{"intermediate_size": 448, "norm": "rmsnorm", "rope_theta": 10000.0, "tie_word_embeddings": true, "init_std_o": 0.00636, "learning_rate": 0.00434, "weight_decay": 0.048, "lr_head": 0.00469, "max_grad_norm": 2.0, "decay_fraction": 0.662, "final_lr_fraction": 0.0, "batch_tokens": [8192, 16384, 24576], "max_seq_len": 512}
Each number is 500 + 50 x the weight over its row's rms, rounded and kept within 0 to 999. Layers, rows and columns count from 0. Numbers have three digits each. The size before them is the row's rms in percent of the matrix's.

# layer 4 attention output (transposed), 384x192, rms 0.143, rows 59-63,123-127,187-191, columns 0-95
121:502554520481632492540499552456406540487463491444514423486491422449529536452516495465552522372492462502467486576477415578420583428489558521477541535453485541533426476411601437545563521454573483550525552546519570510560482532505544543559520424540546516497475492490552501474558468461458629499
136:492558587538579515538409518513565566477573491513421529537464490485437509517432440444475477414553522633488462557486450418474436495480473414515375531512530479500509521473471589535508532537436511521499494508561495391450545525503416511454448408514496469596467567527469501489523517510545472533
124:542534444502534512387468531518481517489529517492550485417489499501460470440450529522559512423513519453474480497489534494464468429526501474546553497478470565447537547471504467537462468508418500554509549484486424574457597549518496483434457543467425481486547481462479557438570412517587557531
121:532554587499516489453472420442470508547559462473465439524530482456556453450619538428456551523597435462584509437547514537448514455488413495443493477523603553510418554516494455532407554559602510513494529421517472492444460406508484488463550418492411422485517503531442634450478525534540474576
134:516522470453447523469476500527502499447591465411497479538460546462461490436480470420495503513466480411551390548534533452454566517522507557468486471580474522525614555529441533527567417551543430570497421557362452535514492543551516482439522538440487551502497602551518579522443448540415385523
104:524474509459413469387536406495562541467492505600462515483502515535463434427448515601457426500547476527489568431516571403598458585486452512495477494496551481474552526517427574430460450541452444451467470402489475504424445491509512476471585550437412507574513465407520464537464503430515473515
106:548473457449548529521642469568438472484490525467583455489498476538501535485502464565561517552535492477518597417518552638553557511530576530539495538498518500451495552489595477467451504474547458481489475521486524550525408534478606448491530561498536519445418441477536568504523495430439436444
098:482528521467430455589546549497457504574461435490480518543480442493520504566550460544482504577502522486540416557528472452538507511470507541475418501488420503558455460445534600524422502456601506417574474511520515425518490389341549572539512471447563530572518584576472435581470525500469489513
102:500497510465535453492514584490490421478461536482540565579553435594487500511406508493530455479405524575457447538473517509501530547384576448499496501534445477500573428469483453432565538424410504513485494633401479512547554578496417515558485609521577520538517494534569518527503578506462465447
109:496544490538518528464500528533540468495381510592524485473510528524530499549505557555495541430472537575513590498402428581519460496378512535535521512438507521414411449406565532500424546499434542473526486545592515455452549470496455532511456461529517466467380491533455465461603595495542424464
090:490520474504535493579456531480473499480519459484540454515549464504495477574561467439575579421525479439431454458442432602492569518487504531449531538514430488494529510524533415580576522435557492503530593546460552589490547501516577538579529490571543564411500526502488497484588543567536525513
086:520556583499516457475381524439574498534512477494465519503451496424473514440504436411487502423423534472471430547594489437514411470472491493531484453490465536536499400533393546597562487466506548450498480534591479356501571434488425535440468413418468500539477550506488508512495580522500550588
098:568438460561584534487510514510508461503552574507550510496583580475419433509524552413516593434459479493410527475473503454468493497565511507526576500451504476492513490591521424435595440555518445529518543475560433487494481603499505488486499597541574469400510465457519468479581420552547505529
086:518491504504471473505534430520436505447516466448466467483509513444514475478523488466541513504598558484567401479498444555427466551495428453403526502435491481511511512468507512543419439576552457465568524566507477606438508448580522487369538469552469527510433436550445554499550470492543494497
080:493430468566559497539502478498485474537591483498553491541419488534515505446513523435578512546503530413448424517533542483463638539529553482496448483503546536465557558555511467524546506475583526470463468453454374643532431562461535445491430429454469523491537500499611493552464533415463508620
# layer 4 attention value, 128x192, rms 0.164, rows 60-63, columns 0-95
120:568456514527599462544515520464530485559512517513436632569494543516552425563512465401477484434421522583489518494471503398487359487449456474548445519459522516596456494536387494569588467571540531474539461542497495406473561527528446446430536495544544545503468574473476436467480420533508515558
111:532550554532536446382549469499436491515485555536468437474491508456523535438490470537489453410556524541447568546430576465531564525508423542554491456479582615438542498513520473584521460563456431584406511459537521537409499594589525478541497524553444493532469555463464571445517496512527582486
112:465576551470455521459603346515475523528522542441529498522536467466489363374511474458427430544542559459499545439495553532427539516530397569461446484510598574491533551474489472481406462472558433464522502390543467480480405450612482519464528494462417464607487482456486415505479580534462502533
111:585527576519573530443592500490413474490524563385474559467547545464584491549527463513547503466529453586516507478514545550515627542543504539415441525599508546477495546564385462452476514515538527557495449521559444575571457531508552444404511462584462573527478506532539516590446423479459521494
# layer 4 attention query, 384x192, rms 0.114, rows 192-223,256-287,320-350, columns 0-95
101:515519441421610450387451481602557482495459401457530511557595486514501489461541546443435526475392492536418436468542512507447568501473388439529584528518551538486382506464515471457443442532543499492450574440534511487499508497445485411590510528460558481588511509465602507433523484428551418589
095:535536445462585570518484535503470493530445471527473410532474555569507531480489645530435601573524463433590502586570446495534526434589485447501475552385536496443514370478449556513524537495484528440560525424449385553498539418432485550529533534453522444503466446547536449471529466480458523522
098:492522494481518511477522553444474623521519471499561427553506446468383543455529516505460499498471454545578462506472501524576532548504569412494504569473505461525570483497526462488481405435449541516518501493495456531386599529539598459521543548445498382504477535457579523512517495479452520412
089:473489446529452534477508498492488497508522448450573467571517437525490545599501577485493548412493384488568555428453490411466451474458450457392542454553466477436429389479405472516490577547441456536399474487515455533549510394504572518373518526466527484507549500459483603568516492534506551490
100:525515507440526424516435555566464516473549406513559490457518504486551458510499516442515539413510481509441504511539535526452502534387349467491490495447581515510419576490605455489449517518408529623494602508467557535565468418518491479515449488498473474585518446446556469463560491493569507527
096:432535445496500467434496580615491457484471452463467481525601561512547540524441455492464539454453626452554477568542412455581490498422501502425464518518519441504429506442641567507410468487561480601518567555483476461500555478457556493552510469465370506510505579482449582540521469583468451523
099:466507523477563550526607404552521426567527537527435542523495493540423533479480471576413538472526465480514413516584536486551551459467510545467460507600524537481481644420502539472504471443564530480569433499504550470492479494458613518554503490544512562494512512538395537515583495550435558506
089:428526559512437465530518447493498600577425498440535431422543479440525423552466475469537425487484487573533567440437491436423441414454498575557462461525512487598465432482589486488470519514445610496543478484523491478540547526597530456499578431584541464486490426440490542498587577449480520450
103:462460420554359400448491590514528493508452470492497406527402558544529517501473431428500584520500534548505525589481452588495462531551481453424493508493529474564488485412522408492535546506464508544523586442532582487493525520433493520485524480500545491494460507517373480588420485520573421479
093:418555466506506522479535584488528536473491508555594627598561549548632472501501490556495535415524528500519516407471476535539459414542425539477524496499504520429584435479568529582435520555448491490457517466512489534502435491498494423451517518563434583544443516507584512573468487477495500394
101:488501555532528537449503559496519466436483526454529579502556427493561486459492545478536484413539496516431518458488470455437475550548504470524395461559608474563559541539515438420529436559519475382422476486549520487428384631587409506424515557540498507507463545484489468487524463515518400556
097:531626475534468519593518454429507518503515390565543641495552512536432557530477475434503525456564496389514491484543578452511466455477596554507588570485474473582571528467496488462494452480454486561486511503509518524486599491443432477549411564406467447435517503441540524526389449549507528493
106:539462516538547521492554587450470467607566519463478420520590588575528490477456465435509532474551604539509499520434546436525513492495569527521572404433475510496540614483556477546512512613495496558517611493555484473539506489435582512605540536547494503492488571516586485513497464493540549503
102:469464476415520460482496443551624477461468522517438644540398399505502441621583536440460551468461487497553561619471508518423506458533519580549480543513454567382492570432521416487483470415473486468508496433514573410482545557505425510444448512543484494584444511402484450489545538450489466513
097:528507474459504475419507427609495408408556451488519508503535507471495501481572491470457464468524573372478496540510506506611459538426504464400544564522459509489425591450448409493498492420563500425442491497497500468426438456534607512490483423556514446517579511472476434512463462539412465468
096:529456558548520424523525522529587494557527459481524444375436550432456446439515484489543405429528500561405476404494570522495451439475512576538538555448483518600449561472506457534488482484494477514406363424458535582517546497551485517586508469439477487399537467519476462490553508526532519387
099:590466563475542481544513523439548442537452537518545476384481529644568478473474513436375518486435436467461516449365612458482498527498558558498421538465435563573400471508523559426488523404474501564538547506580530426486432430453493458560464460491582482512496447527500481591415590457425477469
085:528475494516507502505520523447561503559433508466401511519617495441418417548563427484499532432486532573477527586588585467524483530593467438551374541484546422476608526511546549516599387506531497576534496522488495425529613479406563547500488504489615457506558572489537562424447522539590454449
105:536500568470502564567535527469438520434545464508524391487429432482578505539522403482405556480437423545480489508509459501477549545489445560483534523516398506500472519498550422499383505521425504543458532500569543494489402483556463460397540475606464507546513582429511481495516492463477559500
109:577451434474508522593527532565592531560426512465470497510401476524577424438541520524538589442471496541530540482561581406511476543469493560415433503492543499537497592617488515525622502459540533417498550512526437524553517551565608482496532494480547555572607503610507467515489401556436579543
100:526524505519437580505476508529491489607469540507533565408508475533554488530535580420522444578487500426548459492456539608472574493462556568445510646514539520425617456589512514507496480520561517439529564543517378496529489493509508462582442406529611448577475504456457488561431493627522529536
101:461585536494457435494402469518453521550607415401542469401523455562526485548515476578561549533446403511533505492433459578521475465468483469507360510563591497507547508511561512519448519433478529566511510509451524448486507476515476541449533423452529562510522581413480516502566453497532505490
098:565431503493611546533478500439470417499488483446512514470566485575487495531429458576560553515520364504439533494536462630492468529434497534497499526483395491529514516599549486583546495427502510464504552418466459582470482586605428455450448564459540468470443501492555482422489494436425465496
112:516546489538578504498538523461506609497562544561537609545576456474463586552505496433515599530499467453526564577525444468515544512589454444541408600425467534525487464476518544480501538468552521546511553511515535485496494456428556547490430459477451567467552515382606513459504484531514469664
103:471509454467459512458430556462470464479474549515523455505530512399574437530472463511467483453464536509500529511478424436477519412550460464596561418503510539433548603464420493521460516510429550462456534487401545521462559462427575453450536408527502382569535521437495548433552446557504455492
109:473469532502555493452555426504529503433472472579494521479573461442560478580514539394522455490523464543462456497478444474427424536558536556477489502397390452564525489559446463534547536519569494480451607390550520553465421526556375489595489507549537619455558519490585479625449435454469547495
105:482469522458481547486417516469494485480511506487524439495589411562553501515552572530550454487509520586439418538579541472548487535532412459464499501504456456519436598525507506596459553498515439573472504378500585544510464497489547500525563475416531514466528478460517485517530513497504463663
114:463573508474468483525512580498501526565526644634421406521536535558559527548474522508525462530556435539436460477502477391576457447519485508585488553471553481455557510477471407528554400488472555433549517462499436531516477515564568535523508504404444454464530484482484547445503526568509441418
105:557536497504414484454538498482414525449526526477520494530538465473478543475487489590495489566436582565514545472584489498407413547590463471471475445521439564594536487433480461555459471458579500476430563438496616510456481517545455465509524485504505538459513445470515486464420497439502449537
108:514538489503502461357482506499449417498487427510531639473481458515472496603483542507468452505538455375617487422457449460525547478434521512430457456458487462495536542519569532429563471506521428467494472582459472405449527481477329541517511490473467504420452487529486501470536448533413615402
109:441533497519504522588480479427529524597500501479479502506540496616457530509465489464507475455550454533440486591412534539507519523568566550503481397521516567571485562540531414412519529471517516432463551493531359477487352507524526507546561501485471548470526424480451423557474596472539512546
100:538458555525523576446507521469551459597502517455588528498501446537451452504498411445610473487533528516504458512564476566549444472507470500423523535496456552407566402396390555519582501484416405471494501537478483549450544462473531552467476510554444476539522520473472554520472500441524530474
093:536577479572455433457492494609550476472434443492472536430579438517469455585459511373441532414530612511470550527463541544523497569520480527517524463493559536539468476529447483462549494536464488525473507465489559572480498452566393551474555495519494426515450503442493493416554474580456485401
096:490497522528497500505463511396598510567472460392501566530523477503531523430499572562519541542510472498539452541548508418477526486481495505472519526433513575510463427573549551487489567533457465552560430444469601560491466583502633560589504476603506588445482571460500533529416516419535470494
103:460613388489504522483529545495546532591501503455514434513460446525488455423655445518551505545452519529562483575465561576488514440580507390442444514489512513506481460480538479578473498434476478461539536410484518506494436454509514491523407495582503564433584525575506594546489547545566487517
106:392448543537510499409501543521415468551489471464572428527411464484483487499539492467497475576506510482504540569560516532485501416587437549416529490551503494570476440399499504492487484505451445483414521376544552512496434451482493431490574518494500527484533624477490515512473454557516459467
096:546474523483515563479487567454493539556478470508569493502600510531516536443480491461488522543469555522427554416529441510420418460416452501509458469535512483472537369538545486448376465496520528450536561564619463432493554469537574390565577465442477542562500507475527539455492531518540436530
098:463485442418492476522425512376480491491499438485480546504610559515565529592522465526509503407526581496514457412601453521442449505514480432510531522498474498560489447531554445521414572421484575560507520507525522574481514488485532557519505540575373558512422476543502512505557478493466468528
098:544475522491514439446503548442490495532491545520434507460575429447515455542517494463506495580534546524486481500492499482500545502488497475533486542461438514595613457531500453454450557554557479511522519509587529507524529524534516499536446429505477478475504427483504453590541584472458366470
093:400494546536472461500523519614552523395427522476436564471492454500432513437445501484560485442580535497487507510463386589494561474554441550551597474490519503524415546453505491562432414536546522576507480428457526479534444486532463468511456494442353471463516577448526474426472447486510497459
096:476519476488492457364502453441438523441524503501609513467465495487576577473456430506401548438527421511532496645561442564479490531545546495494485428531619513537491427439497444468501508576452421485429511555458452496563401441482499482483517538521594459521461502512505526395519518516475487618
101:481469514507521486457533615437480542491552547583602415592457512481496497467460446479507477462459474562399526506485509602501449477573444588481567494464404423512522431405492512580452500533489509508487414565423507545513421519530384424529531500577522508503502557509537528466491526461565519491
094:496515448576501534503540527524473466481560363569521603532562528557547533565476535527472475514398474493617447467478431487467551454491475487482532572515512417519484511558523461491532348522557503508488446501521487453494390514539411487506479498522450523584444517507523426644406414476552427589
099:551461542478523405537496524449469529463544514471543520465503482444521455520469614599551456497487438497421501417412560505565523470492509522450534466544448482479469414491461509441566429491461411584388459452392510579450433427400443481458438515481508467561531564536516503429535477499462398502
100:516500558494488539454582464455502587516470488495438514479597478558482540519517575497547471468583538561542545612542481459551583540421566398540522491416451459502529482507608531476525513457505492611470451501556570520616586532503581527561416532465554402477553462474453522557512537552466547477
102:458591552544531442455502540522531565518428547500427516577490461468495419485480536505424562573510459569436439556482436539371543439599563430547439426486452499592446451479490609588535438396505489496513513509541479548476501549469502517540520403491467472501494514579502479527565535533526603530
109:555540500534449501417464496471495550511494533495450583548478484524444512547461450527512431521486553461472564502426463486419525579574515462538459603655514561493480485510464524403478478395510450533496463452551535445579402500558480525513569500481410416525487503475488530506400611600535491448
109:587430458553497575510610518488503445531498514489526504534514552436475529488440441541522580467413568461566548525516518541558498529372404398497440529433479568432524540539465443497504478488546530537566555571565440513537544489434492509518464479533532563482523519529493418493508481528509443438
101:572515443467514519422488480511495483546397548499515523453500508472432461530411501456531510541446515477591535500580429478467574518421626472525489505382491449504499558472495487522500546506543517542482545469532463554528488489511563516525461532547471518521433481545426531473531523518464618560
099:541427642426515616465481453528471420457417434586505554568552497473449427483530428495523495583476481516471473577497527433539511572541520412529457469453411529499573510455566527477476460653462430485527364488504526447492528515497466537484479418488515536562502543500537490569516515581533410604
103:547507447490498512459538565550511503539509483529418478386550520446475535568538571493535562362522513568473500514471518534434527564520507533518617542456598526560575535552506515423490510440526463430503459523559407460372522445523598537487584567509519535410577465484544581443475482568511453448
101:584494532549413542454413505499481511459461546533536538468433596508429521394499549512590580522544487596519529570484396586613511534528544478551544422457550481519521506470463537558506569465421491500500492526423553480481592419589442482517530484440507595578582515438505498469534484558602440527
106:419486460559591484522561578476471512500441594512439509454498613565436462467607371457574480488459489623467544440444440449518543502486531485512459520502534479454516533540551397430539492559481427498519565500520398458468517551555491448529453578500502432428461510445471485499536455487460412531
102:469542559431483547428437512521531494533560475494549461424477458545452540553552554379576481496480410529505444342513500539628525480428571559479507470536510534477579546529527450411449518588403475494541553516450481463490575540519555471507522447538530525537572612562483515554428507535522567565
112:490474534499532541505475528563375483504496476556433474556482474535446554509512469435493559565518553452459500416464485473554534512536560481464534513535523456463526504518497450509456434506462523458518585524434475547504481511465427486503487583535531512399579497551472524464444605489490537461
092:455459454416452510475473491500454492544449478478509452506518521464456524487435543477471500519470541516495484420462526561459548413439480483546450597606517477458526450416518501417498485486537527553566522529444405463544512545494537460533505502527355591658449472552523442563543520479496489417
099:407505526514481561523495588596483546479522547468416495388501544364520551486520482505480502542462421598526576586428524504549462535446516478527451500497572584567503548568469507491433562415473494458536613582497549502405512557550502510478499376527512496461545500506560426460452461499494425412
105:440524562495483525443524580448523519446495469542528504458550549492490484600420520475586435418521482508454574467546483515523458502483437521505498469447547550432530485509568560546478534481380520550417544560581590478543512556571528518488440462540409525572566567462570500523443520474517514532
108:558476467515536459479481462373494542494476592424482521430472519440516539469468574458517557433485442447512529406465495473542536556557552467537538480450514453555469436494451570546500556499488545484561396442577558523410452503505497612438549440465491394442421455458504522447506413446421554443
103:567534500559440462523533577504479506423545483434462497471493506509504535457486453514609534445479470565559523548543504473610499534460492451511509579458490478463531448486464593506508540380496461594503476532406488542531472481495463458502403515611457433543381636442560420436519505477506481583
101:454495530589473490521562531496430531476483446449460533577586521452466630483501514494509428424500507476406439504517489494534474469504609526482490402479406513544505599449561485509530524547515474523519559420430519544491484469533498484437587493482443526569533449493471513444478514463404510460
098:508478496593468471504626473532536445524513509389469461538469467474491494467474522526462549413531530527517519457492463552459572444487454527485440489442544509470421504553450414529514519408419525530519496561487545435529443487416561470424487499535480487424557542497525499391584520430453573425
102:542512524483554459565547584474529495553507558563493425460478491547516646499443374478482490571511546523409475484414448530564407428573520530570514491602481503452489462499469574434484444502530445542523520487522554470596488480436519498498467472542406518449501476445564423502492491400530463407
101:555451468523505444513539459428504372575568476560556581487444496503490511388454453532528448541547477550481476482483540389546509514477504495474572478520480637570478489546488503532479473440569515583523582474614528487527472491437536537493492531553474470507495474418503417543589549491522526506
097:478533517606435493500538608529433411422556546505543509433539599524481524479514416468499494539464545520539462467471651461500405514641535422403465435462467451472490566501557563573522495481467424490530558452432490553410446531509434560463471507520443560554392465543474519470453414469487500441
108:476462517504530507464552556466492611599488511436480492457479466471464458574493536470507562506563543401467526545564443469569500448415532482495559467492469456482493478640443406451436455435472488432467455580597561440448534481586525484553486486458518551484553554392518544508503550608520555486
104:424468583501564428419481510496536525515564498548451519467498503366525457524450533521467526544509547429522400490463507409561621469516565685467538483474511435545476469506515496397504443467632554479579514487488506523467501458604476485503514532521473531472454483496481507471551484562500581480
095:458515457382495410428491484461446464540467529525530446434475535580552505530505530415424494507452455480552552507542559539600418491482500524526412467616589472449406581405438481445480513477527436489428511658519521466559424453493472468460512566518496476449455600500502451516498402514508525448
094:438392436563575456485407589479426513549466558543444490461558444525491440557486498493486431387434502510464506490411444422516520465455534502468562543553481570475415444450455504487485487552490576551365470477533479535463505588525469434391543519438461526491468516466481562502491487453541398443
096:496548497444472451540391572476541520519395433519468535533581515528545454563522481553500551519417480577540525534381465479520525524434542538538470528462481492468473572461430516458400477517510594467441536542574427490487560403552495427606485469467513546455450484511551505575502413518509480477
108:547492469553580491559532569426403458541477485446480426477515612498482512465522582421483551553486508504487465524554383443424585534535426586532492465456476530506487492499568639446495476487517538544555484418507555525478498584543563543567448452508497557453417532565580515606434500512520489484
085:494484493492466484509580493659494487397502407468516433507503447450509547535530507422551549586473517556478514503564583578468534524553523473505548419491505494487511478517546495502513500577508470451470567531477458553610444415572558468473541579489515513493462467461571559439485466494479512517
111:533353510406487518462464515604505507518456460551489454478534601498489488468536510414525489531516477416523545517469521539525450515462511453514535495517485471505504484544470421524538423538511447565475480506443464467533511444548546460443515392490436451513522579552451429452524509505492491558
087:449516433505471517496461504459599478601484505474524582458538514420490439593522557537564473565564540414462526460573558531496474490443465476504535515510590488535494558558544510436428476551432543521465563571456479469542428496432371439566497620437473456496454507492581530429446524474512477493
099:455463506588528474540483528576538539488532471569563517479558458447515511477467458456482506504390572499497508560562411490526528428485545435453388405493524455643496499486494455410477494476459527449512548465600465507496525579587500543457522421550538529480462484507457420473593406515527435504
107:484517491490488522456437620439478452450491411445578518565559491583458498574439454554559487563532509452478500528514462550498412589522499540503527535447527485542510485492476519495447533639428628566571639517417525480513512546548530528509540465510439450591440423411564508442441460515512524483
100:577500462423456605562476516497492472472478466468396481472518505454523525492465485418496418424399427397511561458461574528458478428564563395394481444479539507523433489533475455489554493459488477582607560485478390479412447459490484522480546546517517537470513407525536479527497462432546534474
102:505457557566474491519506472580490446521476523555557515468466467465448553516428495476498532478514519568424397507437566539459476527519514423512504514534486517473502557508546491549508506446529416425520447471530492496512511495529595551442476440572425568489509501552473424484566465571446522456
101:527533548411450512501525453595508586515585500479546548538438528383467462536482465553434398537397490527490487436528465435490539550579513448447482489479531510552446477544487455472503491535471451538554524536566499493559572476518504499447473565535484542666616484557358548508558434454496411526
109:506522423523536552524490560573486506512504518397502491567521468517515538519491484510474526453533537563558490526442537543430485591616569425504497449402559470456469529577512523538470529476564469524524549466481555501445499487558447497524471427513531558483478352520432619511467496493459494558
102:464472455470532471495472400391472456467441507488472414465470498554526427545553472456559491524537508481461409530534496552478563463536540426517492395500493449466540448521546489485495522459488545520488550471465568494557465467479477445551479438453515513553492497479530478456512443493514535583
091:531476538512528506492557567509478495505469538547418470498549582484478521505495505369513412495461454541478556509474502481524507541553423413539447446410479488546422583462503479552505514485560409494491458548531469556486501543501552530485433467520433529506634503482541417583446455432433489501
120:473517491550472542543557468483468474554554512624553471501493398522562558550496518402504469551509455440607535550538459459468526454453513553513486557548456417470496477535510490425630499533528510505516638397384529427471478411522473332523447508508587442523459479493552535431461569515470487542
103:515503499530437546579496547518502539538541526478503520562451576565542498545525524468504499504472469557536468509563430437444522571444495439558544534544524470524522494573475517522481407447485483435573528566538546549510489473478528514516387552559442471459549557359438387507523507493427536576
102:516517501567462432385485474562477457592488468525500502498523558523482603533534480440552466510511530517524517587467556485537554554545558612469537499523537439524480470526452494479545467481424496602513426504467477504516446462524540492547535499480430502453511397484451475402613600561463537592
107:450516526494550516489505580448528493381476592481451515535477474452559533521516508543475465445638488478520483497471582492481496506589527420510479472563540497508546481551391445574558504465504525523523481593503500427434542530509480493436486493529429489529470601454410627503499453577569530524
109:455440500578502525495547472519571457633554555477469543503541457425422447521455424506491461551521478553423528524524480426431461531528459369485525617476517504425509383499468431548548483502500442552487524497537522461521514462502512485552450423475460487483470509505536471482478524479536471467
119:492528540490501495372439472443572455399433405444521456487514513385404574527516540462495479551492477509542491556508492572461467493477476444556417509505390521448510593492486384480558461504462427495500571465500582497514486461519561530471496496541501611444569662492503510528534508548500522497
104:417505471525550476600548497501504516512453442529494481449475540606495527565454417519565504481428474538490409384554453508494483552460497594506530483455520445445533455457485516417457504483481633501601553521493519502498531361516445468465563473480572471440480601452525521486598551524463543492
105:516571563406527459444468483458493526493534505435570551470563521486346427530554450482577480504471489451555479490550493549435536458521491479541552463532501511493570541533539529511497497489534520530486388464579535519569464476529611365435485488480525369436566516495505431483526519575530475424
105:548395454539549462606482403540460476615483480515417467531514526490585486554502587466496520521459556447415638500557482467469551470453553464509486532452490393505542551526490505446450487475505577478489502484562570511584527514530503484496463474506517460520627528477519502545472516515491475431
110:483510549545467511514516505479541484507433587478476424428459517501448442456572414413460516519408497575507438556552514446467510532457549599501476540481454462438457449460553502519450505462492531517513498561508460496456509506481423525524442597501573502524420460465486550525435465596453552504
110:527461470446523489517501554469433499442506516590546449512450504553475438441498562519600586426384479519443455521491437502482472601481461466488427409473422525456440447559533610433570456480412470526403528511566643548439477554545469526514484436494469567463478490549507508516479551493533528577
104:417591600500510579442450511487479565487459503609521457579498497552475589430578518385471401516590504506491484528508424499439486565486504455414475539510461363518563516503477538416504399463542473501501515493621485464418561495533458516501545517483484491561529434507509511411481568464477516558
113:552480481542479477469533449457417515465551466523546456504492430579569430555529505496521451417458491503480422554508553521515476605494485508425531474525463594437456484507493519454526542418597463459503566436440507628510486544438501486513515502570505615482498499486494491492631469447524624533
# layer 4 attention key, 128x192, rms 0.119, rows 64-94, columns 0-95
095:519589530467415499364514456435468466457537597442432501489508515484419492525407597482586567458550579556465539482494538561507517542476543485511471488512502503526494524496609523523548457443460433556447476498505507516616530501466534528505417559456452596407488467487461449454506565572542545576
091:484578491545568474597569464523399437545553603526518467469421495528472530479536484498527490504501482564462485521498438565426547603526525456485498505529443559468590502447419429455510587455444483556478536635507575595609479455416590466474585494435485502508517506487500519452418437576474509534
093:486462489460471505537475444497528556472459483504547558478450458487431584463453536501484533559492545468514520554507431539516442511452609517518448561429529463422525495518468474431474499555445471518428495565465542564478467517484374487546586496521506548514535501540504532539492436483399486437
083:529432460533536459543477601556579510525359537491544457464454554433564467441581545615494456529516530531482390483551533375517481506549528505540494417473596469536526549503540472530551560567508542431502442570566498570552494519532557532551498550446472428458423484467433407511514494415551496584
085:518517504414546479510520418552567508465487513404513581539499463526569539530524461456523402548482526530467522516443568491532625504519566532493441476534531608462520556542468373474465539482539526483470479395456533474503505477525409531576515498419480477492497483500528501535378505611530443413
088:470472472544574497545441448559410502503571509525437550477383443483446593556507471474475428567463501529552477547460512479460449481494504543510578573530511414507527496507518417411470462565453499513474498552461559426545464509423467563491512503442555481432553462421577460505533460538481469486
098:576438609587472497452506550585570509457620584522396459489539511390353472478457444432466526478553473450584497511578482610495479523495497581471478491448505551503462486529500435478496422501519527493465616482532498496506488456420547511394494436551516526509616530491426527461552422457504554431
086:637475430541432531525611529456641427606540517506519478492523475597573420436459513496433515464555400492526447502574593491529485573434566421497472573489501531483469528483522563499432554553507496512524443433511453515505527488491484500464551462544459475523437451548511474481530552560455560502
102:486526393456553465544473475700491498541526485487510572491501534528560489571509474600471571526504447524592523569499549460572529504558506618480598499499513448455592500527535517399479518515487497480547483531565579448465495507487561563461507479502430482423476493462497511584393471516519543551
093:513529420444507495509492510490582491424484531491546467489494393512561477465569592490510509549518495557539509477474477522429461624470494440514501446616502461489555547559466547523482530525372574429498480484513549469521538520489518498444538502483455543509425369453449542535408571491566458459
095:518522403549554501549602513498437512473508514445514422531375499456489546482472472537471377430434500419564503537623527490417460443436560468539516505571487582446494512462530544494539582411456460564559492616470505513528514509479533441550497486492622450462505489532561501476505460492509493503
099:455514501535533543473520441484478438515480513453517484473472479483625389474479557443441456538472413509567510515549443602523523526553509484528572429553459516517563486589474576489398535431533500472526549497428526414447547548450427554538592513530417438516398453563546483401538450575463509415
096:485526485449477529491492536583486521442553411520536438534473564508427535454480393429490558566448487542451451498561584583518537454496416560559442478521476418432621543545525438446525488472622465475523523539555592473502432541477496467517515563433497454465562513457591478527491452504444522515
097:422553483419397496547540533454560571484437569479549485474548528611548487526543443480499499510438560505536458425518547526440569445472510559434494561426623534491503557566432446518479514465538518494442575508456505554493492376539573459493539434499622467501450552523584545540519533582522440504
098:458527488445477449526511511458522482625513541527471512530465523440570575457410509544523407495473498458590453486463397521657454550523597601536462428499452428470525505545588600495583462565493536534494525555497458490483543492537539523394447518495512536562432526545545557500441533455541473570
100:513466515499508564479517451611532549466473497489519476569562602509516464518446560481439540439488538523445561526493486560442529554470507580511529533528561494361550388475457453444505470572519511530481497388429489474425537545474496533524483482466429447438466462478491483509502495491435591498
094:499583518628429451372463493538419402533484505499424543506523546414575579487575475512491545495434611457447507555516512433550436520525519581646460488485459517466526446505444460431560506457522469481508499485536439490510459522574475595429479524514502567530521452512465454456457455541563514543
101:473550526592500581560511496447620517467453495563536468486530567451498595578467531521557424499451465534511439376488472445566502426609581501525532493470430441511525520437540560485537532480489613481478571565516476432464522565575456438455495542470549501459430531548452561574455517487623496474
100:418438587392468446533529542403528449438452551446465488547611518450439544409463493501468578513438480566480503529514463434520534502496533578486398541536549564474557516574406553527527487491553530524475453497500572590564515589426561502468423465466409491499529527511570537446500497490507472519
100:499441497541464518540491560490510449578447471512446541518519377520541536500506552411578460475465498454509526492486533531527476562520499469407452567429493553586542567489525405457512539467499542407496556489530523531388508545555483562473541450494401488449493468567522473557472488512434481519
093:455504506550535444472516488428495454604584471504482482511515489477550485579536570592456492573543464555423584496488458507530482432468497513475535488515588639501388413540474500506460549437520519502585492521473548648544483472543513628494558502572490427483516492520458571446449527481500538498
100:479416458512459507556507461442476496488428561549518502374481560495488461474527537558543557443558490563401486434582477601484512437517454483564427491557514481494437507503508512429467406490504461470486483548456503361544367482566486520350506554516472616541601492500488482502512496553488439425
099:551389457511406485490472474532594555457564447376549499504446448520484549568432515614546442499509522563563486470466466440550507498461413403477520479514541464508576463480443501568544439533517505497515424514449477441564454566475494537436582550492435484584557590445444574506521443553466489478
096:412540542460521520676390426434535498527510522550484477481433536581520501500535547495471460606550549468505393430437506447507564499442520520594492432502454528488548450538355514496462517530454579496464508554562470455484512538614367549420572446518612558517537480553511455472554562441525470533
096:524459481465573571514492544480465405586474534574500603561566454517540456531570501498539576495456513410464478390479466505536537473478487413511509505522593498566522458601466539627414519480537525422481430487471564498511491494496569496531478425474495453420487519523525524523508531468470497452
093:404581463505534520476456527496501379577591535430471428538390474508447427502524456516498503557518404500450499365397496530540528507549598495454549517560445519547563506583469496559529489521483453457470425436490498562545496415521542527513534566444410426505453521556518471491564441491502420555
097:590412453592491483514462547517562514435531487441436520502481443510513456526534470461506472502572505503492447470500436542414468509602568526481529491436439573534578495484570517528510429502425543469382411465476456551466458468538499415512475404502489469415506545466391520599384550508505449530
103:550489411498501512444450454574540542537520502518476537554575600440519521543525562501539544541527481439464541504483444455526587498608577527435487614505477444462388551541465549499505580499428509508561531491514527437539514477488451541499448491472508499514564477510586433515545512509507526540
097:425494453525454484480546524462499502602457545533537418517523496510494436527526493624410509548488391454562431578377483472576434593534456491437595491562457530481526546457424465563434557528472554459532456528518469545473500467540505388451540506406494492506453471498470467518407463516527565503
094:456458471549606532555496568594440414590494545486514482485516481526616494408477524426586483478487524550511568440458425422491440437483494500509463541495487543469515533530445525509499510436485548521530535480469469528547509516516466397479503505459490408521484561469414505506498502534555477434
097:504431462582483517468569436518548456447464510463546489483533614459457491529510499465544454521551529448494556490518517536573371643508491544448490411454510568489474573484427547523570528521529474487510522525565568527460520429444453547449534530451520483585544525427408495485558530434490445441